{
  "n_layer": 14,
  "d_model": 192,
  "n_head": 6,
  "n_kv_head": 6,
  "head_dim": 64,
  "d_mlp": 768,
  "vocab_size": 833,
  "activation": "tanh_gelu",
  "norm": "layernorm",
  "norm_place": "pre",
  "norm_eps": 1e-05,
  "positions": "learned",
  "qk_norm": false,
  "attn_scale": 0.125,
  "bias": "all",
  "tie_embeddings": true,
  "parallel_block": false,
  "init": "normal",
  "init_std_qkv": 0.0559,
  "init_std_o": 0.0395,
  "init_std_up": 0.0559,
  "init_std_down": 0.0,
  "optimizer": "adamw",
  "lr": 0.00211,
  "beta1": 0.9,
  "beta2": 0.99,
  "weight_decay": 0.082,
  "lr_head": 0.00393,
  "warmup_steps": 246,
  "schedule": "wsd",
  "decay_fraction": 1.0,
  "decay_shape": "pow",
  "final_lr_fraction": 0.0,
  "batch_tokens": [32768, 65536, 131072],
  "seq_len": 512,
  "doc_mask": false,
  "train_tokens": 599300000,
  "steps": 8176,
  "dataset": "wikipedia_en"
}
Each number is 128 + 32 x the weight over its row's rms, rounded and kept within 0 to 255. Layers, rows and columns count from 0. Numbers have three digits each. The size before them is the row's rms in percent of the matrix's.

# up: layer 5 MLP up, 768x192, rms 0.102, rows 115-150, columns 0-191
# down: layer 5 MLP down (transposed), 768x192, rms 0.0877, rows 115-150, columns 0-191
up115 094:137147123151133126097137140188106138181182120144098105113051168146119132182089131154136102113069104167147166143128134114108112113170115130105170150122098129119153095108126149159095165155163133159191117110104160153133215077151081246093116091141041127187116144104146165101174148151112126122204182137104139133146106151123113082109157148113161149104129100070146076086146138091175130120183146086098150185088135136078129144099131150098138148109090143161089128110114104075099080133129185139071093125128124138148168190124104100117091108083126133098104072124117154104143116163075180125
down115 093:113126112153149142189122137131173131045129079149145110149113173022131093059109170160082125123210176129140061094143088096146137146109141163145068076120125136087087109138107128143152095042099117113171137171113101132083151084108121156109146149124197107131098180176114076141082107145218124133145161102098120080106113150145110159165145146084091135110057109132177150144171117152127133167119150103164105111140147112130168131116167150140123156133151078119119161126130119179113157078158178117127113157145163140128118115099188147153124115099131141177078189115144169158128162084089135126
up116 094:173135174161082121120099108113100182153165157168103110180112163137082152138106149193171082149141119146149079105125204147116152105186099140108154143196181129113093117087133124150151137130106114154215124117130135127184150149090098106070074118159094131152124116085199237149085107172136080104165127132134102086157128141110139145121115125096128165111061174141143109182141097108152125051138118149130128185080145184142139085106115103036129154094130143141137129143136059134122077172134150141087132096117120125085116144179105125111097159081125132128086120165149107139090143105111150150
down116 091:109144120090180119134129171131177132121098113123119152106104088143151150123119104167116126123093077115122148099139128097178095128038130123104174096128104148118176140131177111138101178125154170093092155060107118139078111100126059149203144063127136152112113109182172086157113152131124091099082111164113128158123056172115100099122183129182080103086228151117123176108136184186208145161112135094096177105109149088135097108161065152149145136126159097165120192158080141149139120143137158147104120164177169087125126144151092120174090135121141118101169084090123151099073134100143117136
up117 096:169078174135103110140113129068147095149083138118120076144151155094197180113174100081124097124166134130128139197118105112122104130127082072145142048106144147127159118105111152120126122105157167101093132140133106114142093184146097152108141101100133170098154103103114136101053198156182150160135196119111169148097101136108160127144111104172138173092115153131091108110118106069127097102109112110133146136112071145161143080143144205085107170116029120126164118098153121112098160124156149173087117180136162169170130110134090096133097160115177174159158174179141158178107086136195170079
down117 091:098174119199071106139156077082158161163145113106182120079133124114078112116115120123141103089145139101101143047141110124145118151103087095100138137149129108113116114116168193127150118096085176089188143089074110140147082204142141117130178135064154116099093070143171117143110097072081127069137140128132108168127184164147086174101182129116104123146160129137135124152083143191096105074128122153086093146139145164121130161074118144138114139095148193186152148148111135161141097110104103116138100125152140101080138143123169230117127120136135122106126122102175076166185222115109120165
up118 084:076133207108115039058127095108165097133114128139118114111161158148160173160197132130123154060171150156158109094143065134215106079116114105135178152139077105104136177188201102168142088133160125145203101096138081084152176097095113178170153120127119092087118167146191145084143176133155135112116107107116103127099127100101110152125119152130176131121081144132122169118109100128173136169129132160147126143133149144153141190144100078103129101108113145111126134106146119158082126115182134162148139123124125108111104168074038084065142168144199136123125144179104096125108129113116123151
down118 084:126146124152142174142112114125153138112087124065124091152080051087082120173139119142153109181154163142105113134116134112096141164113114182152149186170120178118148107155089111090115132076040165107078113168127117126117076180191146113177112138130153159110179155128134182135087156108127129173123119071074107126115102185124166110136148135229098172110133158138156114087144156134104112098184165116146133127134074080074083098168146157184094161101148139133151132106100091154121140066113067136113120111138135124147140121106168177079090162111117120158137146110051217136154161151140127154
up119 114:115093186073174117160139125119154160175109158168096082143145127079144082163157118086167041073140111151095127087135103161136105100097154140139183143100113182130105162094095140179112070183159144131106143209167129168171163066105100108147171187143102130125126144115138124096186157120090144153087092063115129085133174121144135113158187127084147113089139151083147104101114145106075101104119095077188144140155151147164163096123133123104104115128102110116084091121133135099125082088179143073113122119121126125106120211145136093080184132174156128164108093127125078123159194125122143170
down119 120:116142113094097114074176120081107135102149154121147124131176192181162148142146137105064131128144108195120152164140117132135100135120125128131067125148128162119073124124065102080111053134146153146158138072147149121130143161095130093135118168094144175054120125139142090118111096122100162079120123155036170113133088150112139113123102114130156151132148125189090114060072109118065135158168142091142160122142098096173086098190126167153083128154142121142161108170181156135197177117149163068162107116114072177109183107161133110126087093132180118140096084157085206153172151104115112129
up120 094:156160083148122133113072169133107179185124184147051109165181163140150108134129144155230098154137092167144173102117115092130092125100119095135158099125134116112102090111141146126132130151126218145136106152158104153159070158128088131133160061112137166085165160089155140132115092152166124070114087113103106144123155079117114127140097084114120135124088114174113155111168127063110134114165107125073118177094158126118139087190154112135142190077130151136151166125150078121107145125136174097088141166089061112198080132173066064152121128120152156167091172159101096173138129085096143145
down120 094:128112140166178115161117068102133117116111073117103139183148109130075176135147135135066101171153153174113145101095104148162116139054097150131130146145148210143125160110113101167094214141132085166121102155097208100155160121153158114102112095125193066139107139107071097115105062186111152138115129161124109134125154185134082115135167151116130131118201128086182133126128126153117117163176138134192120168089097159111087135141119129121139086148089123084135150136121184191152132108142125189144110064157166058142118169086149140122068126179132121080072076121109130128109123094100097108
up121 096:127076175166129084087141089143125176102114100112140134146080124141120095123146142121118156128172142117140110145110188121164105135100161105146162094175130196058123152189138154108099130123121124104153116141083111079132215178104121129086151145108099132121156139065194125091178195070154116124116165138085129116146118176116143174145187155124109131143059148142133070144088103176128140124132105082126177175160111167085191111135102093093121131113075207109044098114195071099120100095146072165116106144171141088098107176113117103139138124112175111134147132182120121136139155101173133099
down121 087:148084067125167149180144115085153137109134122106047122135173126113192137175124110158141143173127109100183146089138138184118158073153130132104106135114093133190113149101110144171212171119137108142128181113134058110096106138161136137167119111139132101116102142038051168107197145166096101156175135145126106112115086077127145111031148119103104183122102129141107215126112150119135116159120132136071150105168065186134139171105148133146144092170155146147101167123069131170134140108161112102103082175100065148143174099115132118124154114136142117079077123136087115140106142138100146135
up122 098:111116166173094154129085101155083130123118159195102099085075138163154162187128144119123166157128152160132134140116094121172103076153154063127180156119148149105178134107114139163137148195138108154148152113159171140132165120121110218147145139131066151130113182133157105112141145178130127123109122086066117132150098095097139150141145137159133169106047081033146148101164177127114142079098102127134129214122112163112159134143167154063128153117088144166042119159141136130097145090129129105117107147136090174174081199100129114136141118120070108092132096190062106150129133104126184122
down122 096:195153153160101135104075105113118157071090073125145129107139108137155088126108133135083068112084124114077104073108143127150107079182076104156159195154154133119143169117134126138126076166135134198129111135140137146178166172128175106026108153119067126114121125092150121128163170151133113175128198095123180131130124127135145086134136204120150149115048145115171173151140080174078145077160171101083110170076146185111125156086193094134154114103110203165121158095154097117105182105147103120113147117073072137126117125142131104106158127081118110131163123106116124110134103153147135164
up123 089:110122107112178090168082102128116142150127110154135122086106148161132154134122076118143092090128101111118170129117112147111101144146174048166134096186140157120109156110111123109102190147163127148163134160105152128163147080145125152112136151115156153094076091113068143152129172143077167173096156097145166121160097139113136128133092110141170132124166109069087105091132219153095138143102100118059161113114235118084129176087085133195104172173101173105138129082152113169041101100151167143132112150145076092165090152120087076177170095111150121068132166117119145158089114152162159165
down123 082:104122110114121139085187131108185138113116110082106149140151141125125115124132168145113095183127073148128123121108110141082109106132120186062138144107133049117094138164127127141182169090094086132167088129111157061089133171094141119104203119141071100106134128155086134153115094170162175159065127123175194093120122102131065165196075181129149072105158114154147135098216092105181143101106156153122137141125084133116112174145082158170114133126113140127107157107167166167127132112131156141131075095116147114068151107151148094063161071173184148121149156142144107098183123189089118159
up124 103:111135139112079148134204089152126090085140145155130115135087088170144146174119108111139178067180162156119117079119160105088135125155132050126144190132194139083120113153130115140160135210118127191179121091107150149122165165131122127132121151117106146148114133155120146123143120166117118125095066122145076170154167155095170185173239124052122093103131159126129099177098081142114121086192109160130100153126185155093181108148104136148091131080121134163070123084133123092129180111119129149122079126170089111108064140172121127117108129046122117163098096128119099124160173124123163151
down124 107:102123106118117056123129117151134118190120159141080128101167154168127136159147083121106133139112081138087160072134151144151105129107094209062143064124138113224110168119141174119152098110145149024064101168161108085090102113147097077115092136095101137131149096193118143125106153120070111134102141127210128138143088152125111105097084142126100160094137143114133173107104148158125158148137127092164144128152147082095203108119133112166144149076162164086149118141160135119168096111128162096129133136148176113126129189145132110097151147101148122166210129215083151155172116109153133069
up125 098:132132139131162098114145144125085138089119147141165118114124128093130143139130158128138125154102081099110128191096195198113149135166142113162160077162139154103181128103102096124147160118100169102178163105163156057124101129096100174209128117074132176092155132170133145125132136141107144121131147155000068157126126106112120171121149152095179100179078129125140073125156142148118102141146138101110153117138154163152131109131178178041132148150114106177102120186116179127123118077123144092079063129181123091094093129160132088115162157135137136086172173099150122212114099115115173153
down125 109:095130140124121133136187165156126106129173109128145167133089125190081167133125090124083115122128185158182107091126121114168136141146119171128156146093110114144093126206146142159077082158164073139080111140163087139160168096145141103091117158146095097191120110115172128084177135158120136130167143127140131103128140124120084053137101152095077127062079125116069164155106151112085155132076176099186093046119153109095166111118125090170136124098130131109142151098117090108143135142211100146200152157117140153139157114167174141115093106172119138148121108215133153123118149157135087018
up126 106:139111137164143091094120060116117125142134114171082088179114129204180158121121138141177086134145070146103143125097118136169136028154116142117214040119189122113102190097175113107153112137122133109160118195139171189127139111167072135138098109190174206136185104111137192117078116122155125125139190167099150173148108118114126124182112139139141185087115153143076158140166138136105108096177136117117171141118097121176147118160092091087100197100121126158155129111115109137120141126143158108074064144129086146148116129165101113086096144083145152129130145092139116150154146133151163138
down126 096:070138110129097102138072117089138135156166150119210155122160116161129109186123165121127054095163083143103080079173168114122182115154098113144174111163136143090101094116116129173191122030146125093127093128116143147066135170105204117094131184131139139102097172105162079108138177144171104121093176105109198085116106172145135139135068136126148110163081162105110129121110122091138119120113109148145110139090126138055102150140119078097125139147166162121089171125185133084116112108144162084177123134161176169107139103073108118123157127108126147173103173062088166156114145158175094145
up127 097:111064130139168123125128072145122139108175129144109114118144073117144095089136117153142108116131076189096156154129160099085122060130182055080170168216077175084121200137170120122153109142138127115149136142138135107113131132173131163160110107130102125143114119193094171155128146109097123125146105103133099071150111145099121114176120144122151056105112126164099091194178154170081135058096116098132141176171132166174145191184102102147114145071165186170107107159097153164124107108124145166102123144085116090124143218113120104145183076143135131076148135108085119120173103177129121130
down127 089:149129145104130131137130075128110131123088111132079109147098127164099125158104090080112148124095149159167156150156114109134142106083113164144140178111097072090141100115131195159170149165092188102137123120162132153147108112081058200137162047046083130091090093116089201144197190082161145117115133152157088101130185176125128081135116105141149149136176118116165152107104116114192113164182144162105113125154150121155148130187120042116101146157133108154103151109203103155177093112138124132100127141192102182082105124144115093180110162077165120093137096133126109142071136132118127156
up128 103:150128103153063125123144146142143182111114108105123094176109125187135115121143083120127141138197142086147119177097185135151128087152220072105122136094106135062080162084127175125132122118095106089130127076108103155116122106161102125110099126139116113155208123087106098117172143176135104096195170205115103131117122161126245174225137170146138142090171167106108139151102091126135107090168102165128138119143154166151120107111099068131078172126125122132084131149119110152097148148139175183122135149112096132098076131139148127183110105059117128112123147106091077118113146108172172104
down128 108:066149126149175168098110117148122075105169181138177116094147140099134140144144119148151112093090079196114157108098052147100154186109058168156119101178166103090191128191139136094142145105085151089133071190199163117099147169069087119183147136067141132110136085138127128137145109152178182115117120145118118123140126152126087107057174144166135131167110113097109125112130126151133111164101092118059157128112119098161100113184154151146127128136139137160136133135151094112121129122071084095163125092099181115118168123085083069083182132152150103159185112084154143124088060133123163154
up129 105:153132101127096098126122041159169126123058109155111101193099133211133145123150141158139130145130108096112103145097199128157103129171150147089096141136154153135102134107171077152183142132128106131147124119112144142132119099194134108169051120180137118123162149128153162159074099145164070097127179178073119104152106139110142117119137149199188171134058147116102165120185103183104131026148105115131182129117106153187129075123156128076144164157126210153117071154168125147101081114111111125113085137124110125111147144149115087102176117077108124140139084171152161117139140080107146157
down129 101:119115148087096112126094110117146156056169086162132135122170141111196104074148181165094091157089131142127126110161097149141130194151122089117077079095127147101123135132130094162085154123105105152185175134154181144081118139095119109140169146106102080101144125096139019102120068162182177118079108174072168063116103080123094136160072124104154120129100070108158129167149130126145169159192135142094144092121131082148099102155169165123125121121146159092080162161176148131154119145100216111147115127102158164141198118118134096105140170126139143154153191119156114113069125166131105135
up130 102:138126201086169109082100088132094131119146148142094119144157116168148149122117133121185122172111129119159112171124107095152121135122097145107144151076174120129143155048148128131102135157182110108165222172154090125102144135193096117154114088082149081133112148152174152163107126162136145120106140121116089147118178095124139144127151122160161068048057134114203158102108155092123124134135124154141116203045141085093126115140100159138110132078085128110140062067101166058128116131143081107106125171121093147123192168195057135092102109115150121163144154154131136116124194162142145089
down130 099:064118084181111122127173136140092138122158028122089154168121115121112129132156171143088075185143147111099163115145155140121124122169109195119092152116213130186182189160070163158095184148108125111160120134123095213173107087136169122162173149138130165146053143112084123111108078164083114114132167137125171151136113153126131145112087124102140122141124119099101146199153154104138151152070125203130117117166104094069158138135161101128126142174164128099171120110138138169116124085174077126096145124138132081174137105125101096093083102137074131159095124089104151070099106113138073128
up131 110:124134134104100107098148101105136123187136102099065120150152115118176066118169160082144106149102117164173140182106117137161165095160122138177126113097205125087105159113122141112166117143197116133101180134137107168089103171186131140085081071120164144139189086140139090150118212131100163103195122128101091138103146153115148163144129082160159098080098154144102158140102111096108085133139118108136083110035083131152163074149165152141106172146077142120118119133114132102119179102121108079105119174104091117174126122126104119094112110046125128180147147174195189127115170138199142140
down131 105:111094111112169105112146152166068104162187129145161135108206095147099133092139150188103177121136142145138080096157123129057125119155027074134164079142134062128187192152063139145146118109217103127172109197090102112174111156119168128135133152153141097157085114100140138084150111126083081105136137129140097107133150152138146132105098131094181186115118132098188061172123135116191182204087111154086098155114093154122122128116152088130121128095097157156178125118136114131121140146177072108182112127092137136142128129087056123084105116110142142117138116132155077150114125144134137153
up132 117:168120140096130081077136114084134170164115105125151125111147227112144172144153133167108109058136090176149177118120085193118108117113113121114153108128158153149134108065148120165135073199161152148196086157205129124144091141128110145149127135131159101078124122112086150071120133113098128090128161144056139131133155163110117112097194130147118128083110135101110109069127151142140080113137118095151147057093103132123138120122149122146108122129068068198157122143120187075124142109206095113115088167194125173107076180155085136086135098123147129162095125104187166178174133117146137095
down132 113:088078168131115143127124212091067135076126134142200117163128136184080128144126095198141203102138162121085135216074080152090118084167118168102151081130092132135094091145124118136132149087153108143143117108104127122116114128124122161156105175156098159131128156079056128132097071117091138113184155097169131181146116140135177175167109119078112139113159132103120077118187087121124116156116122197147076116144096125095150088190128091189113122144111178085132084136100094137133098116050072171143160125126123098175117138142126125128114105163189127122163137154136139194137110125170132150
up133 081:128150093098108086176081082179092168105112123139142114069104124141178174154128148148169133151148164106100094124160072132162145080086089135146151135166150180097098156102134125130123183092150124175213172146160103143087126072159082141151092155161112073120146117133128130158124131112116103145092098133134163155126132102110142124160100134140189088141132125072151179193166227116050183118130116131158128172132167127175123140095122108130140211122115096148122121138129171153054154113155135121153123130161079107141121113158095138128111122055101168119105065121114071187098072157119156173
down133 076:196127111120132049126116099144146138123161127081194087100089113139135074144176131132144131130120121099104108113171153150068095129090149161106139157135159190137089117086165113161144102117110095129102152163081096091137121183131092098103159092105118108156143142110163160135146148166178142121153108156101109163128160162130093084129149128141135130185135152157136142100154136093091118151146094048095130117096082148040118109184111220160111122172133159100175092125153194141095168126132135107147133138186091151075125116117090173137134103192108092201141128098071092045143128057137098165
up134 105:160175155152133090106105061121076087175106081151148096076115159171215168097129212091123104095127161133134161111126123212139134074167089163172176145119163148147187170124109127105102148124126196133179142106168166126118140210129119146167157139095146152077145114097120119010108131156097154092167151044080095132098117137105114137114152110091121092111055132072141169113176140154168099081162115116146130172152128123146132102122097142121104092128093068132095130171109163137090151088133139106118107114143095123128090114094134120188104125138152100109126128126113139136148147141137136109
down134 100:133141147074115122122126110143148132073133177145118109141146085075160153098122197139116207141092116098160127143132121112128104172102172110013125100129102127105162148139125126186112196137146152125077118121136124172094127113160107183167069150135179111180198084173142114118124165077182130128128155184097174158119123133119157126114101102125084115077126116149077162092057112165056112103125140165122114109159126124104114113112155119178148111164183141172154101120120104088096130102112132119143140059178151128215195137121122080099157113120169138088082086097148088155147095169136133116
up135 111:080152212146175069127149149060162106157144105201092120117099221082112097170132095150155081102126063163120080103161105141172111090149100064142144104185169147112166159091186111157151111162123197180170144140152162066162158144108096191140136132107130140093101131158117175147117128174146183123188117153125136101149155167110094153120167153079169136171106140104117088118097139131091100150130120073096150140172157213149126127143132114078131086100153147162128104130119101096090100075127123096107136150170091084091120144106126122117160099121183115090125124132106157135141117099096133121
down135 105:130092175122171099109155093105129123130168135108072109121132173163068157127115084052113117165115120185077125148119190164132093150135126119151159155109058170163112151166120127145107152175142063110122153107116086128146168098180071103138065161144109078151131132127118090125167155139151145095164165134096057105141093143131114112158154097120123167171126146146128104054102088174097084108100164125108119173146159113178148121056131173089128114125132049186052153111115158099124088099168105070152129161156125101095135222132086161126135097103084149130161133167118104116118179131152142136
up136 108:131140179123109090126111153103183122165087190147096122167123133178246126137129117112172175067165166204110065094121163114177071090079112091085189108128190177141119188149154164137157054115121118165127148117120132113139186135096115109095122141141083084087124105150098134122179143122121157129183119115134101099143136093115149136182164121122152133100120169105089107127103127123074098097134096146115141131163148178130154148093101154106111146028118184134160065111166175164103077124123094114138122150119137177123132168166106121053156107149130116101112105106095118133113116128156160131
down136 111:094136081065153069199059075167149132143082102149128090112112113113098070160112120113127083132182087145160122117107121149187125112140147127122110084183150090149124169128185097133117138111139193161166152124159082151118134152085130100191136141132123084142121147146086121097134134138094147115149144179149087138141153188136106148124072127146105113177133154125095141130132128145108122122147132152092129069034121120124138128099123126123133140176129188104169168181159159181127092102162106115058157113158121178112064096143113098184075198131206105126112156108121126155064126145168147053
up137 110:110116190155126115138133087097154110125161161128090127142123124096144096120139136109156085134184000133095171163114125106039142086119133130120105151095134155153131092077184094123185104127151176090117150151111174181071108133163136139144177074099134147057136146105130131076102163112103144124132143075073114128141127097110154127126149144132122160153108148142103158143124128138138130074092115116141096143128142129132135069165125129121100155165105181106132125189092152167116159110106109175088101204104105096120142140109114131150164094115127120193203194212172157142157195125189151114
down137 110:094145111084097150108149126152128114080141120132154105087034166121134167153137082051130117118109127116105093145175130100102135128124118187086117125107146120089149067110140126188103163109139108122109189119076168130175081105146126186114142082038190171165128090149073138098094158118129120143099172133114169166132073142120152108127179175109117141176169131173092156077133173179145129072112129148086175134078171194133105125096114105122095132129127083158111130121095101183156085135119142127126152155157160118100145075130106156131159070162138114178158115158110172158085130154092132213
up138 113:163106155149150178108125144132116111107087163100128097084096091166172121144117092103173129158179132128068170082055107114121107121151221136093101145140132117086159125146138109140150090197096175122151055086127126066170173114147110181148142118175108132100137148148078134072132123164137070120140159147096066177156110176107192144088204176099139169141099152155151156107082128136085198115118082136066128130132204142174118147186142135132105122134141157129136147112127138087093147090141150103122066161144120125086078186123132165122169163103122106118125101161088113116074125135151146136
down138 107:129148080061107123093103139120139180183147157114099170117206092104112128156126116156146105159141123092160132122128130164110081174169143094082184158119111138171136134159136163169136114157116100149109125200124118080119114189093112101041126143181153085121135135150187137134104144100039119101174093039129091125119170050141107139135105073153123109067180117080190083141158155119111169100146130121164092144115143108113118087104110139145132136084075086089105142167176139162184145110148082133164123119163179134109126129178173087126151156095131153108134098167113110119109182118157104098
up139 104:133143111188145093140144084103119106115082142137096112081124132059174165135149151103150134118173105159113164093087108073102099089178138165169117123106155134135141077111148111134172100155164159164152073111147113144120154078166160162144171185155117146080186152152164138067154157133175051116062164128065090150140114117104151155111146131146091111094099125130165175069166132144143183052121075117119127120131143153148166140180065157130109119153121097083180126150122183128108164075144102102133098201162098110161119182173127138166126097112098153194128094171146117120118126061147124135
down139 119:139103148120136127134123106144159161127119157129098152128193139154120117150127157090176092048152154103148089071144158121113114117108181156140153086142088065127132088140169135125167153115122132099105102163099100118188123164153122125119157122159134157164138088141130144151201098152070108112212105087135123113113066134142133086171159096081143191131070138178174145128121106098104169114093133107090160190130089185114087139116045194139145155116145078144122097059111172105105152116105165111128095101147155119117126158077146091124181199137129149132171129079078164104093050119178110107
up140 093:142103147127138154104065110124130075123099134155130105111076188197162079113129164150176119130099123147112161148128070123170096133167171136098133110110113218144164106069127147157132128153155175106132168171168162163148144123119113192126154105121098133119099148153164120124087118189157151137093117132058076112117212112105106047174097146105167150114094117086140092049187152165127113113106123094132157179150089111096207148140141154154134142137110152137176128134108100113077140086105108150077120194152137194103098149203113109103119129150127138109063114150120166124137100144085160109
down140 087:122067139136135163102115118119155159134161106088099123084104191118097080063129135122101102118159178115103145154121166100126182148152175119103089118148116173129109132147123186100121118130135154099125154093163156092140158140077113114098099129072145149131187078121172134115140125130139108141145101091170088066093143140134112082095109119081057091178179085124091207100209149144120162139134153207109088152146156119128107142145161165091124152133138159125107180125095197162100206098082155175140164128158157133101116135109078137134120097202160129139101129074126112198163180123137081078
up141 102:091105157110137077173149052045145109174093199092120129133137195144209130158122176137140106165160100167098136086117138167160122138080097104149138108139132125132135167081112130120113114111217158120174166098124105135089154142089134110122145153143133164059131076124100115138103162052125094111126133122107154147147155084096126211119149087116215104051126135090107119159156164191081064124154123134112159107151164134138154132187151155179122149147101090157129168099145167101099116141131119087142137154124108174151065152118091109129116067121095118149106177121107137120121139148173149157
down141 094:066143107170153122112081159120145129135143135151123116178112121129048134148113101156132134165147085125194113124166129120074149136155114216103133159140150146133145067159111066118125106050155122112071153087068106132112101095109083144167107149119184136113085116103161158114141144154114184154133156121185087150127106110133148133163065146145164111156103139162148105103171175125136175141169146107137129095098160148088203160095091093152129144097139096083133155151164117102099175110125175202096140109170079094137066138123124143090171115145077129101106072160052110187138105144083190125
up142 116:156130135108216173104139122145061182102133109132083119148109123135138090164154104112154108071126087133095117210134110118058099113085194079143157113162111170092128106141133126155151048182152216162150111149122066145132096192156133167157133102091116141098118104107115134111168109121116106158128115112141114102138122134102135090139229157091125167144151131127115146208106111114153149097085107089104147161166129166143183124113146080127089134168145112153050093157094130131118093123185089130102133157176124119132069161101129127120211091149115112171136122188085123116119114097127134159
down142 118:149141119121095128136083149095188108124105126162179101090124142158160138122136120160180079127129113118161064134051126152149131094162159061082139192099089152169163165199189123112105127138092111117115164173121173116076179112152104074174151143111140120136136125164136160085138125118162117119131099075156189088120064163140136148178129132108114125097177109159105129089127118126097177083154121132094098114093128082134153078212085150101127073144162135088146134125107044104110165133122187151126098114136117154127117200114156108181104135090092136113113116158112105111073072113125183194
up143 120:135105114100121142135099147117159174211131114135026098152146160146167158160183129076179105147128129081139092201123134146173085141092151125143112148159135150159150124064094154125139107134164120148111100142146077099163129203192101093089063105118145135121176099116090103065175187110130164147139145136143136156142155117111169111127122040145119125064099136108123208121105055095056152141148118140143117121145108157151101081148121155143123152098086110109124073109113189124108116161138126147086121169118126158146142168115074122169163035117143122149121096135122140148087104111153154165
down143 116:081126182124073157066134088108151131100189145112186133102133150140159189061135127127155105132115095122063127065153143131098131171152110171136115151085126173105107101198163163102145109140123135105135126086101149111089053119134132109163133116054168089123129092147108140151122101138133123080070116076098133157134092126127102163155130206140106154103106121120179128113132120137170137115142096126113083148135118097207203117179139126112132071173137204167194167115083125172149137142086087110173112150090155078092161126159101161108113152170097135152114138145146074176163189113100138143
up144 109:084123149176120121154127142096097107102099119144094116104097159094226205148145090121117137089125110196095176119099124139102118117105134084108165167145126134119184200116180178112156060114178177153096151121179110132113094117110086170139125147112123129141146102178056142111128105124073177156205087120139044098137180093122146089136224092149156154129125131174121103152089170142097121130101093112138126107104145173129167177114141163136110137098110114116183115132094149096101094146188165196106117124118090131101193136101122128078146102153113114094134097104157138127075157146148158132
down144 104:113102077121062127181130120116146140131098168144142126189037094140183095118123134126074185159145100107139130142141143154137146099134210103165132158140116158082127137138154142174105114157117145133103065090102097131106113154133078060150105173113109163130141131159164071140109111219134067178105075088078102108139175144115156176093103179110121168092142137170040166139082129130180162106181154148128111096124112141209117123100149149157133138095186140115094126077119126099168141119106153130117151189156103147105119156092159156134134146095148128106125101071131093099172081075127127137
up145 110:097141114117097098130098151157098134157132118130094088124157116176106191202151127195169111136111116139106098082167153119163084143123131041193139151107178129167104139104098124152103132109094136159104120170146144117143165113131075150096058131102127119118125099136115171094071223163070145142122109111135146131125160098119139109156102127171168150094089141126132178118138138104088084107170127115093095157164219161090077106135189145106122156088040179143108048099143169126106149131173158162097133114120137180133107163098078078103134131158135131150097120144115187177104148077125157117
down145 102:086085141156082116166074096133141191144154080165149108132114164101120091111122158104137106115111153079130112101155144122160093150104090136134117155132165133040090079152151128120135085162149162088232091114096084105101060148116167101165085088168123110133110105155091145169142081108118094125089161122093128165149111128134172098139137140086078148150134149141157127126129124134118152135137094134091127137100090133120244129089132084137115131177142230150171092127148119145121119149142041122127132113119148101157139124185177148124168191125083117141153160140190173100144202132163119098
up146 079:113153106131127105128154098111070131121180122187124100101137167175134156118136142132112047131167133118109118074097181145128132140110132159142101139198170181197161095107082112132148144151123114131150163107131115199121110179138118077135088123071125071113131116067077122108028110101046132135162144145152145158168173134134168105167125077136106131077120153155223104126063141153112103098187149104106122117129144122152116141157143147125091184127078086156104158111122151122108066163104114142126110130111092098118098164175100143113167121145117127193117157126121085194104162151158201153
down146 085:080077128116175120116117078168185132151164053085080087111120115101116106140148167084097122166164115107120110176109118172148105098106121176157115112140156134140107116082190143152146070143123123103158124172137140124167144080096144131115113127109153144062101155164128126158145153077146152093140068048090099160097111149113098125070162141168129123157099118100144147135182113192157112110103115134106110179131130066183203159087158106159139139137141142113149091084109135107125213177097095142185122138129114147187130155129172191054124117128141147102163098158150175073150121050108120136
up147 104:083159157093110121184140092133139094161117117193135099104144187146155105153172157103140141125146084152134135201109104154117144124177171170115110170109156100134150125122174115125095105199132194149153140099159177134180142122113116092118158136128087087068139089193102133035134150116138169095099092116104111117121144121109155083139158129078167134119098138096176096099107130170133107116169076151061100101152135142169113123149150109102108119129140111138056055144152158154119147115183092090145110158185127124105099165115057116067113097130122064149058136131142115121147060100159133209
down147 118:117122099090176085072166080168134100195131082162101108164148169084106142189144122140146106108137149155148098098077157143143045042088102138096114153140154110129139139092141172138074082126171122128091116134169100123190065124153161088058203135185188155110165182149130190131189135136109076127209142117136124172138149120141142120126096090106144138119097125131109113159074039139152092090205149116147100103137100077110147099085132148100081150083130103126115110163139157156134133118142131134115170115136147121132112154110139155131136095132182096135089079115144121132125175100134121154
up148 109:183065165110129166125127049093122091160132151139103125129121135169193161151142098131141133086134102104098104129100069143183121143109160123150097046104102144110089149082088161112127060158185140161095129134148075129132141176148157116151140182122070185148161165110194117120151166137043133163159149159078159162140196088112121054096128129077120163102140146081144170087149086105160077128131087077124155144134115138122132074180160122143120150160155072123162130138161114060097162112156106130116124146152090107148109132160190111160112131156109130146092089149185174126104141129143144101
down148 105:089155147187130125136206156139130086184163121108107132076126105158135125056157090086127175125120126132149122088117153074103144199105181141119124151112093133151105118134169103154136122118151154110153132173161148128140133128158100041075140084143112085104112107126145114135164123093162096135059113087105079109120081108116129073080174108078204101085215103109127144074161213125135106158164175088168116156119136140154159135118121109163127138155090130094150112166192153129124065144078096124132104113080108175124189103149141187082139120130111155152098168138128104181154170144142123146
up149 105:132104181116074144189120134153137138192120096135071087149130203053155119132161111112142130123155109126116143120091045178115120129096132121141157192126112145157117148103160161131175112159136170101117128130201089122184066138223111112125077128132179141125158155130114107172145117124103112124168093128130152134166191102111160057120121138107146140128104144122182105107121083099100131060164122132166093088126112176185106115175149148111122140157072073080097156170072160136121138129141135147104144139146094082177083172099107147053152099124103132160109178137154132173117087085104143165
down149 113:173141153126138168125148104110148192109086128094107126173133145125127209108143179122112131155108127083127128177137112127128146103136178062068085082138097089161149124084113116154098173192080130130134081111108091140127085170112198097113114125096137121080132072118154127137196148111195127131136159138124172195131157108117137162119138095110139154187113134214129146085098091108091115173163074115151090057101106149107139138105089166142122124161087122165058146130164164120170156109115162109126147126119127147124139111134078037140084112119169122190166169158127109174077067151111143115
up150 102:104072126136197072096173152169083096154120105156113121113111132116188131131119130110102178107135123126138159117089153148101049058120136119118122097200143131140159158141169127096169107140129129119099114161183120084146067146139131132133144120062109177127168175145106154106086176077079121093104132079122140196162121096111160172163180099122126117171113130150152045120121156139121111110139131063145126114193140118117111182127164182128106142114066111184058101122167195180103093077130113204136103096158091113105169127135084128147116100130166120166138117147104155183155141131143145082
down150 111:128167117162073144183137091067116167181161127134153118089107179077097143087148124092138151178171146119183119121089173115130129099138112106050122140124178098061186173065138125161166139076115138097154117154131165114104083146160116088176100088101142174107091195121113159134156101157142099107116175112163101152136089139134161137082090117189092052140103129157074139103068151130140118105099078101107178159108154099151108124113085142165133141155207052087115175105134113154142141121180101177122149121141139160108141166095130049119134103132132130103138167091119112099180139118103117127